{"n_layer": 8, "d_model": 192, "n_head": 3, "n_kv_head": 3, "head_dim": 64, "d_mlp": 768, "vocab_size": 8192, "activation": "squared_relu", "norm": "rmsnorm", "norm_place": "pre", "norm_eps": 1e-06, "positions": "rope", "rope_base": 1020.0, "rope_fraction": 0.5, "qk_norm": true, "attn_scale": 0.129, "bias": "none", "tie_embeddings": false, "parallel_block": false, "extras": ["some layers without attention", "local attention windows", "value embeddings", "a smear gate", "short convolutions", "an embedding shortcut", "learned residual scales", "capped logits"], "init": "normal", "init_std_qkv": 0.0251, "init_std_o": 0.0251, "init_std_up": 0.0251, "init_std_down": 0.0, "optimizer": "muon_variant", "lr": 0.0146, "beta1": 0.93, "weight_decay": 0.0082, "lr_head": 0.00763, "warmup_steps": 61, "schedule": "wsd", "decay_fraction": 0.919, "decay_shape": "linear", "final_lr_fraction": 0.0, "batch_tokens": [32768, 65536, 98304], "seq_len": 384, "doc_mask": true, "train_tokens": 384000000, "steps": 6403, "dataset": "wikipedia_en"}
Each number is 128 + 24 x the weight over its row's rms, rounded and kept within 0 to 255. Layers, rows and columns count from 0. Numbers have three digits each. The size before them is the row's rms in percent of the matrix's.

# up: layer 3 MLP up, 768x192, rms 0.303, rows 124-192, columns 0-95
# down: layer 3 MLP down (transposed), 768x192, rms 0.149, rows 124-192, columns 0-95
up124 105:138118114131161108144093138180112148123108155173170116135130150161120124137147115115179130160125135079129118141118090132064166100111123130152134135166159121161105135153114139156096095135122135140088141162172104163172140156134146087138144094116142150132097157158078143147135127087111137116
down124 105:106123104164125134143153105149184119144119160076142135109144122113132155100116084106135107088136145119115160088128114096109129142126119133151141126113095162137146111123128101133119128130168123094133134166157119164143135153098127148141114128118066086136091136118132154098109109138147185141
up125 100:164080143169120149109125105089119182138098109133123122134145170137158112116099146132133140122138125151117149151145110132160113124152124123152142137150154158140112164165125136149150149112118129113125150128121125103182117194175144133130179130129149124084118127146117137141166128106119127115
down125 103:110136100165194129110126146134166120136155129131146161132130168097191099140122147124102100103129112150144119144116140120107118166137136111131128144138129125120156124112070141135170130132128092125127149117086089176146166116161110095128081127139146142101123133106161145151113116130106093110
up126 105:151113130129102127149120091116120157093141119112129155126145161167169120094097151135116150133128138070147123112094123107136129115125122135130114113129098147119184106143159114088163122118133067189116119140101083145108140138111125122182160114154156136149127104143105103143152197111135116163
down126 101:153123134130125129121144131139107160130126131101180140092169149077119121118172165138137120150103129106111153137177144107111182118129150114090123132147130084118168156149146159146114105108135121104095113099117128085107129111141082105169104129093126073161143112119114143144127139118089130127
up127 103:153132145102145158122137138133111117099151143112101143140143111165138092134141142110109102102110166118127103133111114114147130162142109141187105083130131067162130147159176138079148117127116142155096101129116123136152100136109147156052144117117129137170140152120134144139120106093149144122
down127 105:116080084120112124101108116120108134116170153087129114153126132151130107085130132112119131133165078158129166137156122134090151145120124171100155122149141122147124122123171117113137133106106088123107065139072130150112141179122132134133126127140144149103101154129129092108113124117106132098
up128 088:161142086145126151135167098122136118140043110135126140115121141136152126125132149136176160073117147135126116087101126134150128137141129136118103158104129142145112170145068141111143121115164119138166146121159159077137109178121139101136176150112136141132169107132135109095154138165112119045
down128 089:158096096103123168112137120160113150124102147164158146089131141156119090107095086133195117167114120135152126140101097112138125116110138157120069104063114114141124135137125168073131115154139138131107115127172154085121128118086143101135176137125129135134101164122122156164164135105115139143
up129 103:136137151093166102155126158131124182090176138148149124138166124172136133103128114140096131068102142142135079159144116153159107122126109130131133106106127165143135149123198176151160076101142126129134128125140150112135126163145182137121124129132128088173118137124143136113135157107117186147
down129 101:114127104097123127081120117126156110121102128104138150166161131161089148137126127107149110130112109162151131136126174111153129144168100116141133131142069118115159128073082140105140129090130098166135117123061144173157088098147102103117139116111140131127145111114154122119150157155152115136
up130 093:097122164136104092143123144139148123104079136131111116123143110164104075158124126154130140119119118123147117127110069107104162130106161144119154219156137124140076097177123138100127142127126160114127146177114163087176124106152144078122135127119120101143143135103130173102149152160143132081
down130 093:113135108126122105083103117088115150107114147132120109134166126100128093117113110126099103144134178103128179158142143116178101147115119154136089127139158156169134134160164127083097157131106150129158060118096118139089082145098154100142136133120143123117112130105159164107115105099122125119
up131 097:145141151098121129140177104123159101147136129137105156174104146106147127142126116117112121143094107154113148151110141095075108122113123150116127161109137137148133134153116103087081069093136147090146124141135122133122100135067135144125089090106113117152102093127077131158154113094178107156
down131 091:100129146141111041138126153149147140097132136138143139116122129124114146147112146140124110123152099115115112123076123146146157125095162101136109144117107136146136132127005072146134150134097098119144116141127104119146169151113124133092109097151140127133151129120122126118124106134140141161
up132 092:135122125136096185094136161142155159099142132137132140102162117131120156129101088138120123155105137154164102130120159079099109138136130090140132131098101136117155155110162115159075122104126130098127114110130095133108109142171138135086122149108141110172124143167126115124143101131160124144
down132 099:158144123135113106125146123093113140122140085156128144159136071159113147139124097153148127145118106126140157128105150136158159151122129130109122109115114159114152102106112134104113103169108098109149139104135134132112116081139103126116080143142138158137160137103122126082114120140036105150
up133 102:105140166174131160156126104134099180088127106129132157126138096135157161129108171116095160135151102136058159143124155112093120143132131117103123156175106127086132135122098095071158150126145115141099086140130114108151129131136135117130081134112130074134189123114092131111154084151137103117
down133 097:139141124093143125122126106126101084146139165123137129140105070106167135110150105162151089153149137098128094162059102122118148127137119118105116128106124100146103120099121127085096142111086121131117136154116131091142150166138146121137146133131108136136126153140119159100150151119144152140
up134 088:131129114128155135104115151127098107152131127119149130145149111083115127122137122096120118107099109119163162116142168102101147101145180137104114105126095135123127135091138102107126151079127089109067104144106117137125147111102156155140170092127146121107127155101118100075145121146152119166
down134 085:111168130142117192120104114133126117120115148102131131165167087127144134148139095116119126137118123120173131108124125074103138147077170142162084162081138093117113090094084163098141177102111134102127156156127127098172142178143135154162140143069141155143153133153153129143102119114125138074
up135 102:122150089157144086128102118110086126109138150128126091115116132105141146134137088082101127155146145114095120132096144092141155118118110139110124097116135130105100111135151119124149147155123120131149137093091125114132142116075145134130092148173152109101128148156131115103133115075109137075
down135 106:107138096097114096148166106144135109140143127137150127122105120131097112106164149179122136168120091117110089133148130101135135107158126100098168107150113116138153138126177091168117072110084096144157129109128164137116141164181131127143133149149104114097138118148145121107115138114110155107
up136 093:113078087099140138143125172138157146119072160151114104141174106099125110121158145143142138107153142114135149103130106157122103097139111154154133112099132151142055115118112143146142113120109129129132119139124126136174139162127153087138119073143128133137115122088151119188086100141117108109
down136 100:147104064089140114102100094130143142115122082158157139200132143141123134118152126136154110151153111117143091099138133135092139114135083118140187126136164150101161095124123134164107102108171111147142142152133106123171124128169101107185156125173124124091114078160172121162105140103110122118
up137 106:130143138170076136134132135122141137141150123155141136134129138117109125102124108110119132122154100111147110119120135141146130154129184131136137139115105118173215149159255138091148133123141136159152136155125142117128130162135185115101121170111149113114116104182109140135103086131133146141
down137 101:160123145154124135128133112142187130120134101159104135154099112112121115111113108152131142146126195142131105210118106115082158149116102137131130097132125114144133148119147131146113135094082129150098158105082112162124172136116106121113150117134134138185158121139107128123123131181078122122
up138 103:139118138146145116135141161132125149111114127091091111154136147127096182127151130113107173107134162095149153121141140127115158132113100120102105076174123071135124137136118176083109151169111140144157163089147140101107071135131145128124117154128128159121128116126120128135123126112092140064
down138 108:078125180115138084149145178173091126122119096089077143157085092117105137118117156141132137153114100132139104128113150169172179167106113126120109087141167140129126100140138155124133151147094119090131138125107112123162108137133150128092121128120137146143084136127134114123160101094095099150
up139 117:119076102113128154152122140093140128133089115139186138113108122162185120099174115136109165118143122129116136143144152137143127126151107123149157126148183111134123157111122131115105111089123118103073108154130119115146167128093158129121152126126112098099153130109157118088158107126147140121
down139 113:119089080138109127127083141120137147112169140091120157091085111144118060152129124178132155101160085105138156145120137144161093135094119093159116149149135117160096118137100125124077141139119131101086072129111122113124133139069130093159109132140119112089164124052151129128119101152130114153
up140 122:131124113089126149141098117121155113137121098129153119097165153119145117094109143118121117109089152150103104168149131145103165109164113120152149126147151110111097131158163125097120137124131153153101101142121089094108118113163102141101141064138121167130148147095113144139136116097116116087
down140 114:146125112120120167131146084099066153127117100131135115116125185136140161108117122143154182156140158152118153129112151162143130112177157140149132111129116111155083104139141120101148156120138123137099114131112171107117063134122093138114092074130127136102121147126152144145152134150126131142
up141 085:147174112149150198149134117147138120151123145117116138151142121142132108155140117122076119137154146117130097073083124134086097136077142140092145126178134118124137100093100148093131117112124122106133128133126123137172147140112148113093143158071072121123135144131141128127114134065128176147
down141 085:135080133139100122144091095106116123105155173116110159160137149145091147092165100179114128136129111142126101116104105159115133147138148143078088169114139137133118106083053133112137130128152127160165107096114129133144106127072109144103137128148102124134116127116145085146151125127109092141
up142 101:102125145143144135128115123129105121107160158141103138091166092086159139177135078109145128117143144124121142106116145130156151168138110092102126098196123132103170129072149159128193094138137138119123135109148090122162130124123177133096126161153154157141106159127093141150135098143128111144
down142 101:138161135129150109111173084108116155138151157110162149163134078125111108109150160125127102146111162152164162105116130133109142109149123125121139125145176141137131077138153136141105118133153122126120094104132126154148104096100100103161176138076171135175118148129119146148113162118140158123
up143 106:182152102095130155160088106137070089140118111118177138170164175109168110116128136063091149154138153150121148149148145109108093101096149132135131125148156118120120105125132158118142105157118093160108137154118123132114159110159117173118179074114108153148127159084106147104133126197147093135
down143 107:111116116130136128122122139169143152115155125094168134095140161158115118103093126137074142119103101157136138094127130101128141173154135147114115135106192128171132116132078144081123126141080130142154097142164121135143120108098122172112130089053132155148170155130144160136113150126144091140
up144 100:134147108133117144083114118167145137124125115127186116146138102115143114130130068136145127106144111115138128109111176148149129096144140112127156145162126161097138132099105119115140156118116132097107153139101137128156095163138108167154139106135146108123130149157105164145135169154111113114
down144 098:139149153117122158108140141091119157170153120086133120127133124108113128130136133131095144129123121114178180122148135145123140151098133114133115137114164138147108054142082130157112140129113127110171161138151158105123166125093098141098094164142114138166136188064124131135139127157148120101
up145 085:105146161077141153108104148124109153149122128157133109158154088144130078119149088165141121120137134107092135122105139119103150150125145108108132148124120105055118182156103123105141105135192080133107124120141135150065118104087135133145132146122110143132094138152121116144134145115088128150
down145 087:119144100108120081165120115164138125108164129140142141147117115155104116114102133138066122151132140084151154153124126101152169163138140170096140128149099090149136152120021127102149155130111147095139138106102123113119129103085130123076147123145118113146133116112144154148119103092094157130
up146 088:175124142112147118161089106154130133172145136139168145134115112077105172132138135160144131165151173182123153158156143140140128145113131125125130160091112113133115122124123138106175056125158110097141085138145129167138134120095177113139101136136127123100124167118147119094136170121110120134
down146 084:127089125118126135120140143095108114166140101131129123110157100144138137158146089168128147111164107146100127131132167139155105166124128076132156142158112143126159124123182151169129111171148188112108147176147107125155141124132090088143121139120159099165151134103131151107101128111075107105
up147 089:158121104130131120116095117102134111111107109087156133092116175154104110140127095094092167141153111123124093108175148169096125116156134159094106140114117113152064146171140116137144143135134116143142145100137122148116111181098127147132059141114137095125128132111178062086132114128123162139
down147 098:126070133118116141104121134136128122120135148182114129138131138130111141116115157139172137097145134123153133120100142148142157154115102133120126117143148159122140136158151098127134131142141049113158118153118104054138129161129121120122171123156124141122151108124114159083116161133155141132
up148 106:132130103156110122111125157111106125131083118173105123117121115121138136147153114131133141156128140149111152129137139089136156126157103109095112088123133141156088186144111174158136151101125153114111111175113117111146126142095132176148155131061116105122130169108128115116097099148177112131
down148 104:107133155131139138136127092145105142085114110126094136133144154150123132147171116116110130139109141135121107113126103123116163130134102125108087128119146135151187182108110126145104100146138097156153111133138122138150078136111130113135122123111112115147140130135127110135114115121125200130
up149 112:081096106135096127142089103157110140100162108151144109124146149087130115127085144096104141123180208134094141114136123132112108079143125162145134126107136135180136111099127117134150147119167132119087159153129124121119149143117154132085148137119131134201150139101099133107137128076145152121
down149 110:140083145100108143136095075067125110167092118131090144104163095122126117142137112129139116120102137136103147130164146135095126135143126152149117090111099148133122117113161157138164147135148087105104189133114153119145106143118134140137123142122161142143133151113125167162098128147101151154
up150 113:113151127163152122112137170124087071110146100107112145111136101147127125155108089123136128150101131142139126107110159094170107167117128118164114127098100160136152164109146159136155127082129141133124106110153130119150078112140130097085142129116173115091095150094144096122119126125118119171
down150 115:117122068152146098110116133128100177114117104080092142092130152118123116125122093131107130137152114122109110092130134120165103156103130083193178141098112117123148168119162145141172119117134123141100151137136136145115140144113149122092110098134122133086122136098130088106096137128139084122
up151 112:101159094075122131109119103135099130112144129152102134155138112166120124129084122138106112074097129111126094124158130128113175121125144139124157125101124119122123110151148168136164142124142134134098135134081160097121102137143172053109155102135116155130083128129115085152113121124121144085
down151 113:162135151133142119146065132145113130092112157155165105156122079166150103145122125143166118144112118146130113126134112156129155119101129126136151107173137131144113139178140172157140079100120166141090092132125154144104156152123155124127147142134135129065131159115146102153102110149109112148
up152 095:111112149134103216128095135145145136151119057115138150142134113084106123159107119102154093147150110119069087118123142115102130090121155153123138103109123143101140121112117093128139111118175111158098065161112119135095102128092123181136121133125142134151110149130125166146128174114125133147
down152 081:110120115116165113090134091115133118146159161114081135124094153109120148153145167144127108113134147110137129074126142112153175156121117116145192107135077146147128084076047145092155131130113123136136116158129130169139108149125111126080117127107101149123134129111145121177112115157123156109
up153 088:127142136099146153123129115162115132148085122119140169132107152151114119123127096094119127126122156116167120126104100070147146132093123166101137174156155136132135167123092218164105135142133151115112176131146144152130135119110112129156128133089194112106106159139133129104179121114111138148
down153 085:153109165114122138112141158116136094110100090126111135133136152093149122103099095131119155135135103127129143137116138113157123134139134116091134105129156108131143102152058104130110163119127115126113128155107161102165123144130139120108163153178073123170144153193109101149171140104100152095
up154 101:131118134112144130071137180122089141074132138130119109129130151109122156136115153118144139081153131090119145113132158163131120153119162142136134114089139154142164121110106114173098133115175113150105092175142115107133111164103165153129108139092165138104139077152063133129127098087118143115
down154 103:099107128129161126102132139089155184121072123156158105112138130164074145126100196152140130140095106120147168132146122118135084150091120105104174102115147131149105134124162164155144138087125088108133129131122143073093107105105122131144129110137150151096148155158160142076144131133114177131
up155 090:131096130144163099117136102093123139133147183116109144128158107102130193159133115172141191131124106167130159104143129134124159102156136117141130145137118118149078133114109153103097129114130132121137164128122130115155134146129174082066140099113117132149149151102123142103127121113175116107
down155 085:118128129134155125142189151119110102166135165082105132153109149142129135121134164130172134102121117081122150121119111123114090137142148071142123110161142126099165113147088148128177129147137148129130159139117120095103091120146187120119169150175120115134128109126167154117132125124138131152
up156 094:130115132158157114119147120116117130151147152105136176145114150141109149120103119118100118141117109172108147087088165128121113165117105087153124135137146146132111164160148140104110151085140123113122090125123146140128138091113107180133065133108102090130090150128133096123111154154170142144
down156 097:103099157134138125075073137158128098134110132115123109115154113131125164116180110118143131129155147152105147116094180127152169158160084140118157144100138138141168130105103115125134120125130107130131073141109101151079163113091092143111115136123142130134106140146104148150128111129177107130
up157 102:108110160106156142104118081138131122147130126125160136116124107136132175114110109109192088119160179150121119076120147114104150128152154143139151140160112122126113088154146119142152155142114150117143146114137143138123097127106107109136124120152128144149112110121162089138173121162127138126
down157 103:112077155140162143095138081160118140112128107154116146130132135131119144119112123058164152163169130117121136095080121147130147117105097093173135106141151116108139144104133110125105105181108121151127115118107100187129136161145144118130118099116121148130128146105130120173169141092128135144
up158 096:127058152159143147128105147171114119133158147083137123180161138114132100148101131114141102162104092142140124105133146096135159136088113125059102139117135142138118100127115176131104140120113129146115097117137095142112122141141075172130125150065179128131174114122108133102138123119132119143
down158 097:118124151121110133126107160165114135136113130115130089078135144118118111064170116122174159127078128160114158126177128119171130135138125181122071126152125164156187100117146121077103109141148136130111097137115107141167136086093164105131111081118176140116126148110161127155116112121155123088
up159 102:115147122139112148118144151133135153134147102169117112105136131113118124196122135141156137116146111139165142119147111141064113115127126123108108143170158145155136150119140147144117096159120138110109129110123128138132115078104151142139100042158145161115111137116125130132139164138183103104
down159 102:144139098114103171125179147141160157115149130172137119131129140107126112135132137127154147114091078166143107134152117115116133083157123151108155110152147133090108100075105126147128127114166172137126140110117097140149172147086171177201111118148137134151134166107104162174109140142173146117
up160 091:120162153139104154117143143151136102114131163172119122153135111066107122157108152137082118145198121096133117163130113149132110149135126112113121146088126157138087118119220127135122129105140160116115102122132133095125145164135172135105140086091131112113110132116183114150132133129127079114
down160 093:166141133155159164108126111122201126131132124121110139157145130115120144092129116131148151103106129137135118119103134113146077095150132135149151114144130119148128173146117128134130105119117115149147144147133147118121142115108135116120114128139123170154114139154130129101164062113092148143
up161 101:130121136129122113113119118139051132107134083116148116117151110149185120153124123148122101117118110134139139121149125099142138142123104106130104168149142169128150126090170101126134063122159123121117096130151136118116179122117125115095134154152148131103125132122126117119145134165121145120
down161 104:145086152184170133118112109134127118123122128195147111095120112138129117090102105140131143133133125145149148099090145094137126154107113076161115105143118182163129119157098115098154137089123152209125125137130126086122130107079126111132152115123127142108135149141157121115142110158096137125
up162 090:119150185088123140120129115126140133114175141103128132146120126117087134161172150147111126122115118096123134106109142098109146082119121109152133147135115178161140087082108180112158125098201152106094161127143111132120139123110122145137109152109101129095107124125124104146112109140151181117
down162 090:135079131123149142100126122159139086138087118124160137122125103130137163123149123106142170141120094152114108097115118074112163142144132170103105105127124143096132101145080123112149150113101135123113166129121126156120139097111152131074146100090138128117130121085085140095137172151160079109
up163 119:142114158115109125123130109113104153117117181100180132163129125161133120132154109168036161162151143125125102134119142123120112108096088149106154133143117103108128102121136117136135103100136128120108123158096130160136093146107125153143130153072161138140156096116112162158155103115157159118
down163 112:107087124137124130130133065166161158113111134091170128137107139146189115107146121115138146148078124152140122118162088139085145136098111107121167140149118112102097106093162125156155122117136129130130136130103128113132140117113127159152108097170149161144118079139106106165137155116137167153
up164 112:150171140157112119177104137115127114097141122166174128112121121094119089113164115151139137110149105185094118108165169071113164147148135156150119138154130136122093142168145114074135154161136134135145138101155111103121138164098121143105136119118138163141168141150162137105125130130160122137
down164 112:155146131123117133140159120078188110148138091110148168091132108159102136119145083108146124123125135093125153159157157151161136110127128139111094136113195129107104111099084175126134179146130137124132158124129125094119163116126118172137148145152103127118151116159098133126125132160152139118
up165 106:122130115167082121175156134141103119129151132178110084124112135158142104114155145117098102120149144157148101126097118097155138139158111100095111176149153160091109136115159110104122154130115131131131108110140112105156150151098153125145139082135125091108130147100142145113114159145156124155
down165 103:165130117152093135118157112153145094140147105104164140141070136083125125147119135096122151147096128145135119115146154155133168125173130130098122172138152145129119125137132148150124135133161118092134118101143132128128140080113155134110130148192136114120147088120073126147115105137130085174
up166 100:097128140130120131098133137155100144121094169101150124160112139116120158121159132137134094127174144125086103151130113118135126141091116095154140139085108136143123094135121073144098131147136108109154082103148134134170118152133146125121089111122112104078179104127166140119117128125148084115
down166 099:116132117095116115112144112115122104107136124172088133136141095138136140107097081123111105133112126138115150156095197101138123170169110152186100172114143104104134125123087089161147110125119147152124168172112132104185142115121127189119106115119121173166177107140147136147170072122101134169
up167 098:151131129128133132126134082106154136127126122133118096147107106086108126145111162136147147184083145089126091100120157119171145082140138114138168146125135159137127124109094140079116151111146146082126128126184118079106121134124142139124112065114129118134160122163122127124122101121107121132
down167 097:161141134079102072105104111118135095159136149128175144179105134113135139122124133139142144115137136152118168108133101123155147131117087122149158108137136157173135110160090115140135140147129153178137146111041111112140114171140173137126139124125114123123138163137123088105146108126131101130
up168 104:138148142147106132145082106134124138096122110137128142176138134142107167094164096096165062141164102104130116112178128072136108159160167122096131115142120152139146116124135157155116120124127155152152103109100102153122102132132114127133117074118162111117101150154129158146152110151092103132
down168 106:132121151098089150152138111106100152141140162119124135082131119163120106053129138152107164119116071146138173129105103150119158084076137135103098121095153103127131104156145168149113166079107134154152093122092110094093122126127135111136179148109135170115142120140103119127154148153101144094
up169 098:151109145148108086127116112118094141166118129138131090124167133105154105112111116098071147139170122148124104141123105113144145104140144070163140146149152146094102166122108129156104154124117153153115099140116121144107155121159115117158077121126109123102094085122113109159174110155161127141
down169 099:118144073154104136112150143134132150121144133102097144087157127135153102119137096130160104115112144140134160135117178132128120123123105097126097138092138123128128124129134065136181130124107095129119173097097127129113143130154102110104110114192138118160148160173140130117128108123132131081
up170 100:099128118134065206151119127100116127127161163097074100152178090144102131182139148114095119078167164134094100101137114174119122161143124139162117109151153126115123132116121120128191168149149091126158133118132113160149134114085157145145120130133132144156152115163111115111147142133177123124
down170 095:126103107128147070115099112073118091140120104096126100077119106118121102097138150124159083125154140114114170130129116150161162120145162130114164086099126145096147126119170135141143069136130170142126133111131095142129168135142119183158096101090155066155083132135139153145138139152154151096
up171 104:148138161154075121162120106148128115129128151165137135145202112152100125122178139144096117154116132107138166156149157063137158146154158132154138131165139095120125095091134119149155150144135117129154142150173123154105146136142102150143122155128151106114119123115108101137129162143118072119
down171 106:103102098123141144119089127065129112135128139097109130095125108113130077098104091187143114160123122165130150128099140166130082172168140111157125121150132127124156108161128087151108127115122106153116127133139134159113112104098204125130111145115099138107146140080138082141120143116111143093
up172 083:128116106129119144162137171115118119157121142147114081087164124161144152142150145107097090079106149098127138159122109121139132121144159159116110163117101146141052122146075115097163131106127108127148167133110092091112100109119118144099123091148181092109165135146161090165108128131114101127
down172 090:136123124146108121102119138124114189132141128130139149131082109128121116066129125133128138161086127103146131158133135136126106154135139142130096151111158114104094159105066144164107132108086085130115126108132142121128127102130121150128123120133086094101128138165161170070100191137117088111
up173 102:108132126099111150135170133137098128118127102169120118134107103103135119139130062147122146137103153145142123135110115165172120141161096117106110138150131128163147121142127104145147124107152104084134173120125094146131132169115161112136123128146127117117122111096127114116174162164131104144
down173 102:093153125102099140106103123141143132119122123141101084152091152148101137133137084146133103130126155129140140129094128136178112137128074105114119134130130127151120146123106160156099116147165113127115179163133115130096097115149160181130126144107139099149164137111116131171083082113145119142
up174 094:085089136121118170138167143176143160106100099110141133136150070151141099120117099151091133081107100104127153113116131117158108134131142134126132086117118076117143123112118124117101114136155134084100154117116144119201164157142139139163147123129121122095097131143140139132147134104149100072
down174 101:121150135134146137128141128160113140138102098131087138152154117161143114104149128124119171144150135130132147143137106142105140154087118135093094132144133125161165163119169089137172122123119172146113120127109107128129145119154131141153142148094111136128114148154136080139111130134130119123
up175 100:106118091117106157148145101134120155101112157125082146144145170114172106121138141180121092126163108131156104152102108108093067172077132148179136112140147127129149138135119196105138148138144110124143133102079132120140113092112163096159183168120112107139125131187125101116134110107152114121
down175 100:139098176106146149155126147149151191129162139132098140116118100125130167119098078117131110134133136087165099135119133107103080140151147124149118093121170105157112102155116099114140113105109122128095122112109114123113069111127146120169073175151102101113120088144142117098094117095128092132
up176 084:171113172157104103133139134163115108125087189074089149116176162132132131132147118109114150146084153080153129142134099127147098109171119109086134127122176180110143104161107176118143103103152124125160167148132103110133137101123105125114140112123137086148158125119155117104158154146102096184
down176 081:155143089110122140129141135117146191112134123153137186114091124092136130158121130140087114156158126103095123104165132109122142180103134127115121107153114122131132150129133095098166149142133124133151162135141125107114110107188152145140114137115114091176126150099117147149137105098142131126
up177 100:162147117096117145117154094134103119098144119111143079125110102122100115122106092105146110111103102163103120146141153125087103155081146149101140125161147119134122096179147133087139130161092131095137151157157145092121119126142081125110142158115140145149100160131137135135127124173129162099
down177 103:138114115103149130157137054092136078132121117088121115124087137165133087104123112118147146126139149054165161181156166142106139151124120160090104095148152108126144171148128108132176111156083120145146125112169110150166096137136165147085133121121110121096110140117113147139133114154106177115
up178 102:146102160116093137169160121153065135116155094113140126145159154091131183126135114135120116086129187118112179112105118158137141175115125131133136145155119119115130073141135124147106143098112120160152126114164107124116063112164182096137130127149202136105115102124113156146127135118138112124
down178 102:155165127140128163122148153100110112125122127086169108131122135159122122117090126136129111127146114098135158126119146146155160107132108111085168137132097147169161128169145125162151131116146122117129077153117112134143082130173150100110129117133118134135101102148135133198119086100167124151
up179 094:130116124112058132146121131181145142096096100154141095109120154136149142129153149156108178111104151101133145142181168125091134167133135118128082156119106101158097142134120172156100115102122143131133124154126121113122131209122130119126113144151112171133145144165098135147159135117125126132
down179 104:116106101079128141163130112140126127128102139160144119155142142146114126108162092144158150148157144142149120101130097127063124140124152143104149121134113133105158112137087160143141108125086155138113137125142119124134115149092121143162118164137117132126137108099139105088113156117119158153
up180 091:113117152160152128106128143142118171166125135101113134134093113135124080138130096166145120151111169112144141085115122109141124141124120115108119133143148143115216114106168169120160106116154136176131119115117124095148118128141138104183130141138084129169111132133137117069137111149125113147
down180 096:135124133148135135143090118151136143094121116109100116129172140125151169105102108136150134140126139157130135114126153128156120106123128097143091128117113126079151108150139134106138150102128176169109160096130171106104080112097176121118154108162091082168126125099144142113106116099156172111
up181 095:111131123145107111149155143155102126130102179099101102165123093154132118105142092123094137161126110154123156139076125106122137106144133152153123145130113158155168137142139124146150115130114066142145121117138089145120152138170169141141050064155169143130139125138112125126132111134122129120
down181 105:147094106141138121147171133097111145120124099112150147114135114143107092143130168146105188147125178161150117123132137106128131124137148118200096119106147128163131132133114101109083112125133130117163107080135123163153178080133158120114141116144081110115134106103104136096090136167148140132
up182 098:140068128100115118113160112139118132134131161183131128154112127162114102130152144117141160177136135161126142133146151113119124111122108100160085144131133135123118143112137181138158137119143136168140116116140135172115091122151117150147138132117099105095115162147126104118161138112134155145
down182 105:122179137152090115162091114095105134179146128093123137114132121102131143149132139111127156117137070155139152104133156101118128104138113130110078150153133125113101079120089082172134145118177111141120140112100103149107122147145126143099142110148135105130127152092102137154167129131129150146
up183 095:140103100105119167130072139130120121111140119116115063137115127108128121099104129131131144135144124159133117139125170132110101127105112130117134105145135126118072147115105127092106111122138142120111084098126119142176139121147150080157087133113097098162089099118083096161111119156167158112
down183 097:148138131088130129129102130114167130136093144142098121124147131104106144126108139155123099127162148136082162125119178138139176118164112160120157107139119134125121119124098099116156137151114076113150089093179116161170107114145107133077138098151130161155091154101112127132061114122167115133
up184 099:094111148136116167154132100151110100085158117118111134104161152160111134128136120119129132140165158129113146094106150144055104136140071108123125109146138130113101121107136090147140118079136119128145134138124132145151128143167119102087153081125150120146140109166143164099157148120140102148
down184 102:098137135154100101149154128127127143091184121118104175128156110089116110133155097141100120166105157162122132140147108140197148127126090136130118130169115134126122133128170099125124113135152160131179103109119108142127153154140117088122102117136168064120144161149134145134117115135130117132
up185 092:132069095104126141129099153131113153133188118093124154163163152131131143103087185121123115172124125161039117126176108141151119115153144150174119139107111108105134122181122148123127087156143092089116105133119141106100090160158150129126129174152131116134127105139119124129153117109124121073
down185 094:166105183126122128141110157129120135101085132177134106155123134141124114137148141150127137117136128159133131164149098121136138119177146119178155128091094140131133160106108169136134114114075110083117170100125129144127094136145109142138114168190145146128149113124143114169131163135054141103
up186 108:115120156117094148133074092141141177076143177114166117093072116133094145146132128089159143158133159137096147069148098103120101138139130152131136118123132079115101119084141122093119114115153117156188134136132133157125110139116128088126164129092155122115149088133136148161134107132152162102
down186 104:134136157113153144134170127140117163112123116144135098111136139100072171152139131098132110111130167163152129133123116102112105138107104114201164103104149129134112098161162108149150118152180150148122139120095127123104173170179130102072150121139146125165109191121119096129179111110097126115
up187 079:127112153101129144152105139119123166156107121133148068134136113153100153108158112111156108144150133142132120091146081119126133122127146119106162172161134100136132148147108146131107099133102167107140130125100121102112116098117080129144129141116151142096186137111184139125154146124118147115
down187 086:107150110109139119106150080174135136117136128131193137145143099124097107089134111140158138132119092169154118132166104139087105141127099146128125124137113113105174150146104118154145157112149115123138145121103145155155126100090130098126126130101138141141161132123104157119161162105131099106
up188 099:089108174111097159124102179152088171109107151127160167099132096104144092118172162138150101102133132099166138124135149160137149128153112106088124139147136124113133189139126138126154144108106129121117083096141123109138133127122120161127114135106137163118128147085120135131141146160137153114
down188 104:149143097121142126146154145095152151137114128138081134140148146177126170155108125156143182148108091126145113106122154129126125125103151131147144089082102118153136114111069132145154155110139120086116154126127166120153148187156181151136123122160083107088115168162126110124133160105116131091
up189 097:116160100142123134140138097140154147150138076145142145131170099098087082120132122145160133162128136074146158097136129100128125151118138178113138102152118129146121137162123116113171112133162136127138122117124138113130105075106108147150136102129101111122150159119183128127099125133152146101
down189 095:136134140123149178167150115094157120146142119140141141136160118155098138147127140126147143128096143136116149112117142116144180112113096154122136116111150089131130132110103148105124131137142102093112170119130149105118153137143150151137112175126084142113125128131143077145227088114139144099
up190 103:118129099148140114158125142140127168122145160149137089138091142123132154124134107114061131134115109111101152135080178137097150150101117116148146193098100126118167125122121150110121123153125111129093133149159121136101129165103111123121127149123168140140133114116139095126117124159108134114
down190 103:111128128095110132143125142162137122108140118196116130114145127146121184142090100133094115153176172114098150099135152128119129109100129128126151065149137131141095129114126140112105128154050134138099098136169125123168127104124153118156135100107146099141155138101139131126119113129130142106
up191 114:104115122094139141095127194156115120129128129175176108149132140089137129101090144114174121082133122103096089136171114081170134145139108109122097092154110171131123133172114112182111132124094093119149137127150079110090123114144156105133164116142108120116134128098099113104148127125189111125
down191 107:098167106104099125141134145134146161110160140145136154149145140152143116100133091093131135134110112125096090113154116131157094132161119094152091143173126141126117099120114088173137132131083140148152170119163116114127107143110102111146180140145177142129116118177130095124120132112141127159
up192 110:094091118125133112128121154142136130166101075155149135089135129138111121117121140117093149068126117127126106145153152138127127099104145120130117133173142119135122168114115136143141093128108133100108113109139124122129173130083141088130184127134146143104130110145110096180118152093179099145
down192 110:130128131143103087133131109130096169163084113147170134102141142118158147111131111138130085142157143178133125175153140129184098142130137119151079118127125169112120158159133128117100098127099148085142139103140098150122102142137106104118085144147182154123155163139164109173142149090147126123